Part of a small language model's weights.
Architecture: LayerNorm before each block, rotary positions, no biases in attention or MLP, untied embeddings.
Training: a variant of SOAP for these matrices, 343M tokens, 2617 steps.
Each number is 500 + 50 x the weight over its row's rms, rounded and kept within 0 to 999. Layers, rows and columns count from 0. Numbers have three digits each. The size before them is the row's rms in percent of the matrix's.

# layer 2 MLP up, 640x160, rms 0.18, rows 278-298, columns 0-159
105:544482504473490550512477413439490456515420500410505448466555568420471532571482520502532559462500517572372379553504476628464493519483487494516407541488458514508486474460562473384553540466559510523486511446504546416436568584550413537518388565430556492444452435569482532505468488509537636482522492489520431458550551461526522506474561448505416558455463483551552421512476491475529507524561527454580532568547493474469484571468501547609462517470450506536362444528476467498452453505506468
100:505502438554474495519511547496481503495477517478528531408479541547532546526498544420521595406531551425495521565545620494462530504570498513443461483431496517524487425520477524483541512647517515415470459600618555561385499553517426459452513497531553511462489497489507508538483462495501523439552498570480486443367508454380549572469547435464502468483524460418516497549511598569457458532462417484487448541416545462438559561485553552468568509520546586565528536444521407407541499538459537
092:513501480546504547487432559601480514458521537608494503546598496418538412448415510555500548516461507535565480380570480472463460445495521568537483504393525504474549584518519507497544595448526473517484536431452420445618450517407577512559498470444448509476412548543443463506504489484494523501558512455441575582561522504492455373502495527470545506487519456556470543522457472515508428468478567643520488484503537541543485580597486439587478527434529550452481516531552560497536603557543488
090:497647500472483467521491537504493503533524523540532515510620503379481513517488525517458540556382528475527473531496569462518559467496479498480493547494509456486501517571486404542525557485521545477469419523594496547542504458526455485563484575540606460436524470538474519464478440500466555562470472404531452519395483475486511503500511483551378553502505490504443501480527563563512516511557521542614458448462480509525596560521595381480651525453539595582487554546461524553369590477473525
101:468533555509541480536528540504465581525362552437520527498473471586433477553538401559479536502563477530396461517532602598486410468450548528383476481365527545607459557545474425397407522474573480482531465556490483518588438548500554500509522628479435492491538476458478552491435450455527567446458442459565475438497506567508453432505469540526488497522453529450452486490538525534457603461435488491412537546498527487561484502437524502444539489418572486477508427496541460508511465511503454
111:399519456521481519477571530572506542491523503409340566497582570453488496472461435450521541473466531481437553436418569476500564511572427545442350518438542497457522548463408502519502563526577469482553476554465503551484473560442446454478478491587464481512522519519513496489486506398523506507443487533566528407513468582515498445431451407401381506491440582490517476529521532541490485488458442549472480448584527543539485512675513512485436529497479494491587513512535455485545549508521489
105:492523516473513523428439527447581503464542560497544491595488529564538390513526514570536504568421503568485612511497582489534552493562459586555490526465529482447540521513431398469469592527534514427483482557529464494562511494564478563513451464504633458533515556397439517499438499567506426549444506476405532463522503490523492486485426471539471417538486469477410533529424587513475392395515466488535520452489568475485484568380401544516539507621509459474533567485449516531497572482518554
109:544507431527566513517571538526566526599520517431538523475481489589601547532473519604460449449478519507429478546423397490463458410518514489500496563469516521502643465454510431483433461505463553576534487471392469528454446557436471515449462543524518527521540496594562479493510473611580446556477532497470603532541470498475505428499446370479498468456493454498491492480533550402538540440458517408509544586466503487548603560456543493485511559530452518559487583534547520541567524585446440
102:439473458553549474516539480464541471579400567430429545394541473490509602518542530570499492482614513481513415437609519534486454502554579481564549434521564475581431562487532470480538472516619575495492496440379594430371485491505611514530500478559463523476488479553544569467451535516498546475446507494561482515424512471515589509432497412469441545447487444511534553465475443447563557518474483464378491467500509492433523496473463524561490558436506549516573521486486527426481447483513537
112:462470506377431492448528452496557573488442459542432471487477543480472416461537546531485545473561521514340444489539482547405511625438491511527422487518502467499532429479494556502541496502541475508537517499530584415503512520529467517501500452592441578513399523630520508397482476496560458573463458505504515417393471511479586600511446453500537502471462539510508553518469496585558482430543458472490566419488527477574571404484491451389460501561540509527488507461475427480463522612496517
098:471504449567496513466527496496528497588506484474493521528508509470566486488393483516496435579473508402499451504529544489503539469473489485463532470494479455555555523619535518485470387556519438377517504437525524434461476497491521407401402514617532535482472535455484471417504528455506496474522590501488508573490479479464535546506511396386588398524608497449505440461506481409452570463500477492459506562614535514487493437557420573432465479484581596476562541409538423490482478577479569
095:534524427497463431555539492455522586542628518498473505558477527502532587424460542462444503445424519527500520595504489445564398452553576606518505510568539497530510475540583464477436561496453592448471513545514476508493472386462506471524473461520449550555573488509573535438462474411551505586504560479487439523545469488438641494495517491467461518465525505533459474501374480481522570504499428513448554494539536449445542474391555550390448622501523439515589491477542561469498440513525462
093:430588488472464520532515467494578523509585482539547421524530533588488468474410514460467505514491500474550559463549526462491571439499584446552463485516444474434549503450456468513558494518441477527516448521556502442545578493452468598559434546459550507491541518536489471502416404515491486532563537483472475462664537502409401456409522513501523428433641476581549539556481558457502580429538511555513492581432525486573556578517412478513519611554457501440494530451533501459601504477537507
085:432520595524510336471470554564480514442554555448508470532487488495538458535534576471510490536540535586526566528600537400538566482520446539578503553432474530460501550464483527469484450417485470468490517485594545495534470549501358478490499553471533532528472500386529439510448506412580556465474487422515507531487490559441470500606547518574549554608433479514438525424551581512434497490482476581496480521532525515534508416524508495430643497527516547484472523607418445524500527526516529
111:599417515526489465577496507491556500566411519485516546472520430422474520452517460535523555455621553495458483481520406499387509553475405479480604460564421461509442381481488549500461502523605526477425611518559424446525470514571547563434522532468518437534480524490467507485547505444458510455533506562480543481462570435431536514514483556431509413506571429499517537491416440544550513435371387577576503466538534565491459530506524461538514496453488400571502468517506507467534533471513502
082:440443456615531593521489418489463533502530504530510516534489613468541494479393483489505535451559528523575504468431459486477463435546544381526612545591529507463493537533502605457519475518526514477545530496463373446465518495444522543488463528487522553426489557545408530485467544462478435445475397542548540484532486522494579525474500543524593594470521421554544487429473451481494501419574523504534580571442446539463502547508394517493457365467482507477428501608485564502488447482491423
094:492433510508528475406472489565567514379506396425515470588473447433525466434448431437552545433455480430496550489490521427528478534528543516457501520481482441511486486551461407555569498505450497486421482511520492551543459502513462487524441473431500566459510391463468517480436477418558493402605434487454479604545438483442467559622495534519415520447495499473451394481498557598485484575506600479498502468522544609546508478528462475510396546465542445543466537526482578466545457454432547
098:495538461471442490525366465464435509519561428533534401576470535523556468442436450517472561499457558520513503477507521511374446536447480519594511574542429407489535477560500476532512531511580471482505467479513490436547555447534444521539477433480420558437505451555421514430496459372565568524490530454554464554442515481486477486530474533533557507475513558462340509457456447488487409553472427481463519465455523533541534580532498414518397559541439461540450506543615430500467495581454470
100:562499438575518645484411453530488429541524506519568451408512530503520438507464542534493485437583608493494555516579502431455436488454459539592606497454468474490417510430559505476542499477532492520589468451465526493513514507506569505440446517491480577464535542505522439435491508506557474539462525564444519455464568608520520592469433433531509458628462549487496488530611522459567493387501458440580492468595569554546469484500565535550539421430455553544432558510497502463486481503498565
098:479485350540450546415444549421505463502433590502434421529430436431545463481486534526534579454494501551497462411486486457552502481537517463501542551486549547543452437549494506456406531538418510545524469492482474533581455473558621426487471455442494553522488624477528578420498583510505513542567506492465507501478503459565531392495409471396514620501500458472474576448545541491535529568515471506479562475462464450462466556569473507464519534484423497555519605452508517381522522563537481
095:511503427516525431531537515526491506539568507503475529468458600436497414506522522492603416539442511402489492482492574528475492434509522447433470639574520432467550647509505388500590514437440606566442562522458478498495508542453514580482455513548630472442465475497540480497499556464501508495537542380516536367489492512504466526570525383497577518539460443515506619435509496500513484466541461405494576491429552551517564564506532483463532484494450543527529491490478564498488491453490499
# layer 2 MLP down (transposed), 640x160, rms 0.124, rows 278-297, columns 0-159
112:392552516477489537507565480469418527535475503519505528492438504474420471457526407457431505439505446553433536502461504517547441422598513468518483460583428518573501637601535487452505579538499524453608573517475427486509478479523497532411471536481491463467482447474485496433545498518618497497559527509479485515541457611393399347571539461493472411459536540527470493384535603491487579527524491472527535534482447467482492510543468523540538473527512461563492469555466480546431416497418490
096:393476496430525570473483496523477484464586498571422493565504518398548457498475565552571515523471454522534477526542542553422544468421560578556459632531478435614497521513495552520474554472485527547495517396480487482578508508527580517498500457473497480530580523539502457504536555558500445535500551460489479473559479485570469553551409528600510544427437554538542435466496412387461553439458510536510507518511589609574396539587496496538443548465474481493472470613473552521518534585436476
088:517529545472523501466519453504490545507495413474394477564433519510577531474468507456471486495426448499497504457563413594480509459501442574528374431613512533549500465507472524486458505569544507450488482464418547600499574486448557416503474485451609431504419577479510567456560462507553409484537562487486538491437463435496449528522388554551498553564596548537441526424478522432497522420545463540468534565430504498588558536444565501522468476472551493498531520514547550504530427633440565
092:523477530530468543540570489534533530459535497482423485489509603503448498460531437437463533575551422550531554440508394515545496558545521498484530456577539525456432456472565589445523514483507522494495516394480454448455488404488480583453494481457601497576505427480503498525486486461487450516427505560521490536437480489458531420506577469514471618585467504354643460496496462418476496432498541546536585505498555531497550577525459558525404528470490554590560385558451454490580433493499483
099:531464417498446484465509456511536482484580399521486494461499476548499497414457485439472544576549451490484536544536401456521537471501447456477556467415602523534406499512508503430458544529423556405535518462473390471436483499486523458474493422446457444583516487388509488468527556565557476496481561614459480522559590485461473451438468392352572500433535453429516474544511489530503531570527519479488462416536393503509481419477458516601582513527481459501513626495564477539499530481487509
109:523523415399425562453521501498509547403388502523415547545517520579501523445539476510485494482527466486455450469425587550492412489396500549530493516562660486584437580514494551474456547351461576433525459490489543487501515486461556458489543495446450468482516393505547522571459394592506545483474519426482471542512538546546557570477499493504472452496378549515594550539518519616488405524524507469463468432428555454525533494517505519496546516522503513560495514512504445444481483572493509
106:445550470464466537470492506564512461452593492468444597469526471471549583494487509465508494618487476502498503541592474496518512542399513505586492444442513480468478578484455538480519557516549453424549393553442500570542432441429515420461496505515476444512477568471478507464443464550462523567550545431500506537550452568449466464470503551557370520514410552449515551443437505542494516494522415508461460574459433470345427507522508588574588439559555551524426526519457505604492578553524467
114:449551503646536493522483525569517449553558500447550503453520387540448558473476495560476521438435432491555490502490522427475598497522518481417535477479518495534467517412520506475513488496441470486616486495547516531570506517403430449541570492525472518470489507563493600445537483572446533448528528496497503526435517413480387446459540484531523491508511504524478560460452519392473628447436510493508430532462492473524699495463492560473464496493459494485591475504472431620530533590422530
098:528499542513543531464475485531486505536548449422511437464530570551520494471452532467489494486385458449624572508491487609415590506441552577600483522483519485400526472555565473492521469536515525423475475469503493414507439498577491468559487483512471368553508640505493521545433452464537524473542465442383491490553472478484456457521522515539429599567460537501537519561559558485555499426481436608434435467493585419574476519557543482416504432597567512514543447540512545489525499524484490
102:603397497536538556568480488501381578497504496430531505505542535491487538525376438447426410502527489477578480543395472568574516481408481546447495462469417523448462422552530457398517555402496524431584549429557563558458498425555458514512521445525502412544544496414584517481470507473452479482549458456519502539475448497475440506506592571408548528535497542432489474479419567565499445505528481482425552482571565544474503492453489541571468510411501545457494478467543484553465520582487500
104:535608515529496484606553497550472481501469527490426495519608469477567514531526517615464466602479527439477574518495493474493509503512512604575516413499409500471469559563543527469457562432473523508452396480531481424457555513557535504521596612453497500536486477567516470487495486453560513456469545503533577449496542548507542486426589562529599527465482493425419493494458446501452517521399445506482547532467459457552544498507640484475539466537412422491443531507531410598423469524419564
096:585484495434551498427545518471421501497488453559592534549523448320513482521558513501514459526614465515485538498593520558573503509440513549512491557566441426598561418444441497511533560471365428559491552442504494488497551559481522491509560456483551542422571486567462496590573511615496543511452560445477556463468482519493385571493461522588489525569473533504522470525593447539563453509498519453459457593539504501568505510518551507465504515528463521477561580590520455498480452511499498
103:610496491511453552467582556451437562509464538554439586519439475408465500530489499388512475435497550591519554513462493448507525492648447472519598480469428462560567482486523423485510551638468490611516523497543511563563520546508437519444473500476497531410476523566550456503604494552498587488575511508519473498497457442531493436472484456424569536483532511441503411554573513531513585443418637575491520504472440463477450507461430494543543466492560492492489497440462454528455498464570506
079:537424483475461598502450480564504560521540505441551452534461510578434533446432406469463558522527602496457471451561530557485408508414474517529476474520503490534459560557555478456438532521520554497533451413436486518445576454464529384515497415454502476511471460602527444531480511612509480495548525447596437490575498472527532571518522484525529434487479506496515507478398563538486591452525644512580524450482494476590497428452550495477495589548511406521458478436501552565418407546450532
109:482421590521621561501505512459568518397537434528491569501487429449515481558428560446528502547517581485414514479508469552558497553502473478443457555488574499497551455469510419434531465530467539577455425473505583551517460529507462510546467494390548586495422549497500498467508543512466487537485516480521472528599515470557517531494440406602483548431447559468514389435460504558449420517569486483477431514495500491597395469476483509460395508405596502551487582573508462561443444474495562
089:452534525389541561472523503584539460556494427561509523553569363452528604528581525458506434464457404471525476503455514394581536494417496466519496556530480553562473525535508479521504457542397446488450502509528428522495506518480390564501413527478434401501486601498541568523503439529538510541503446435542481564340593509508500501476533544461535527456518462523463471504505596532539515531468432554476516437477464488589488454516538514451487525504538471491467421553470523518522549507349568
091:438476456543475467520501483599501486595484502504490514447451533504477526522502458459443513523467544492511552546545461472441436551463472497544439517439624479418492509467496507480445461507590516480572482445519464485455602512438547444450554546516585379558492610496502425455491532481560508449490551382497439439495608520421468515493475515519524436475484477443533549577570442458481449511428464521525477511439448323501449522508597445440550433548552499474442487415597520557559478574507460
089:502486417547475510417592483577526443522513535479452547525565457499454548480508541454462493403520527473459529538503515506545554536401517526492472496529485447487428525521504466469484519506405542492436494458466549529449481466430549357521566401474448474474495464550566429586484454552479404501461485440391501545480492505561459504452466506500385543393508429461569571560481475442461458527303507446483447551514502522526490445489482550513487547456425438543496568480540580435545445510456591
099:531403488475541397551462504432461454405470574439496487570478570570437528563546505431495517543492473579503580501499419463551539498509523451491534502472529582462491470555419489494515490560509410548498583553464480550492498516594445554494576556446507555545545497533472538503567469439488515454585497450494495496562428511471415398522547522462482527441585445541530515537565543494540578498534526445447545517525432560507551507491468542507512621605584477456496411553458458435420522530414371
099:473425488584566544610519506420473546450471545461499533477405574651459418548438503465487540586467498508550551537494501519543569406494539571527499405573623516565505525480541524444480485498507409570507528520528520462435535515480505590463408467561489441549448417537499459561531550407520506474544554568576503541477373535472509523471531562581427558586465526499526454469506447486455457473495498432514506532503531520525491453534473504538472401514544505511517492498551545557389456453432519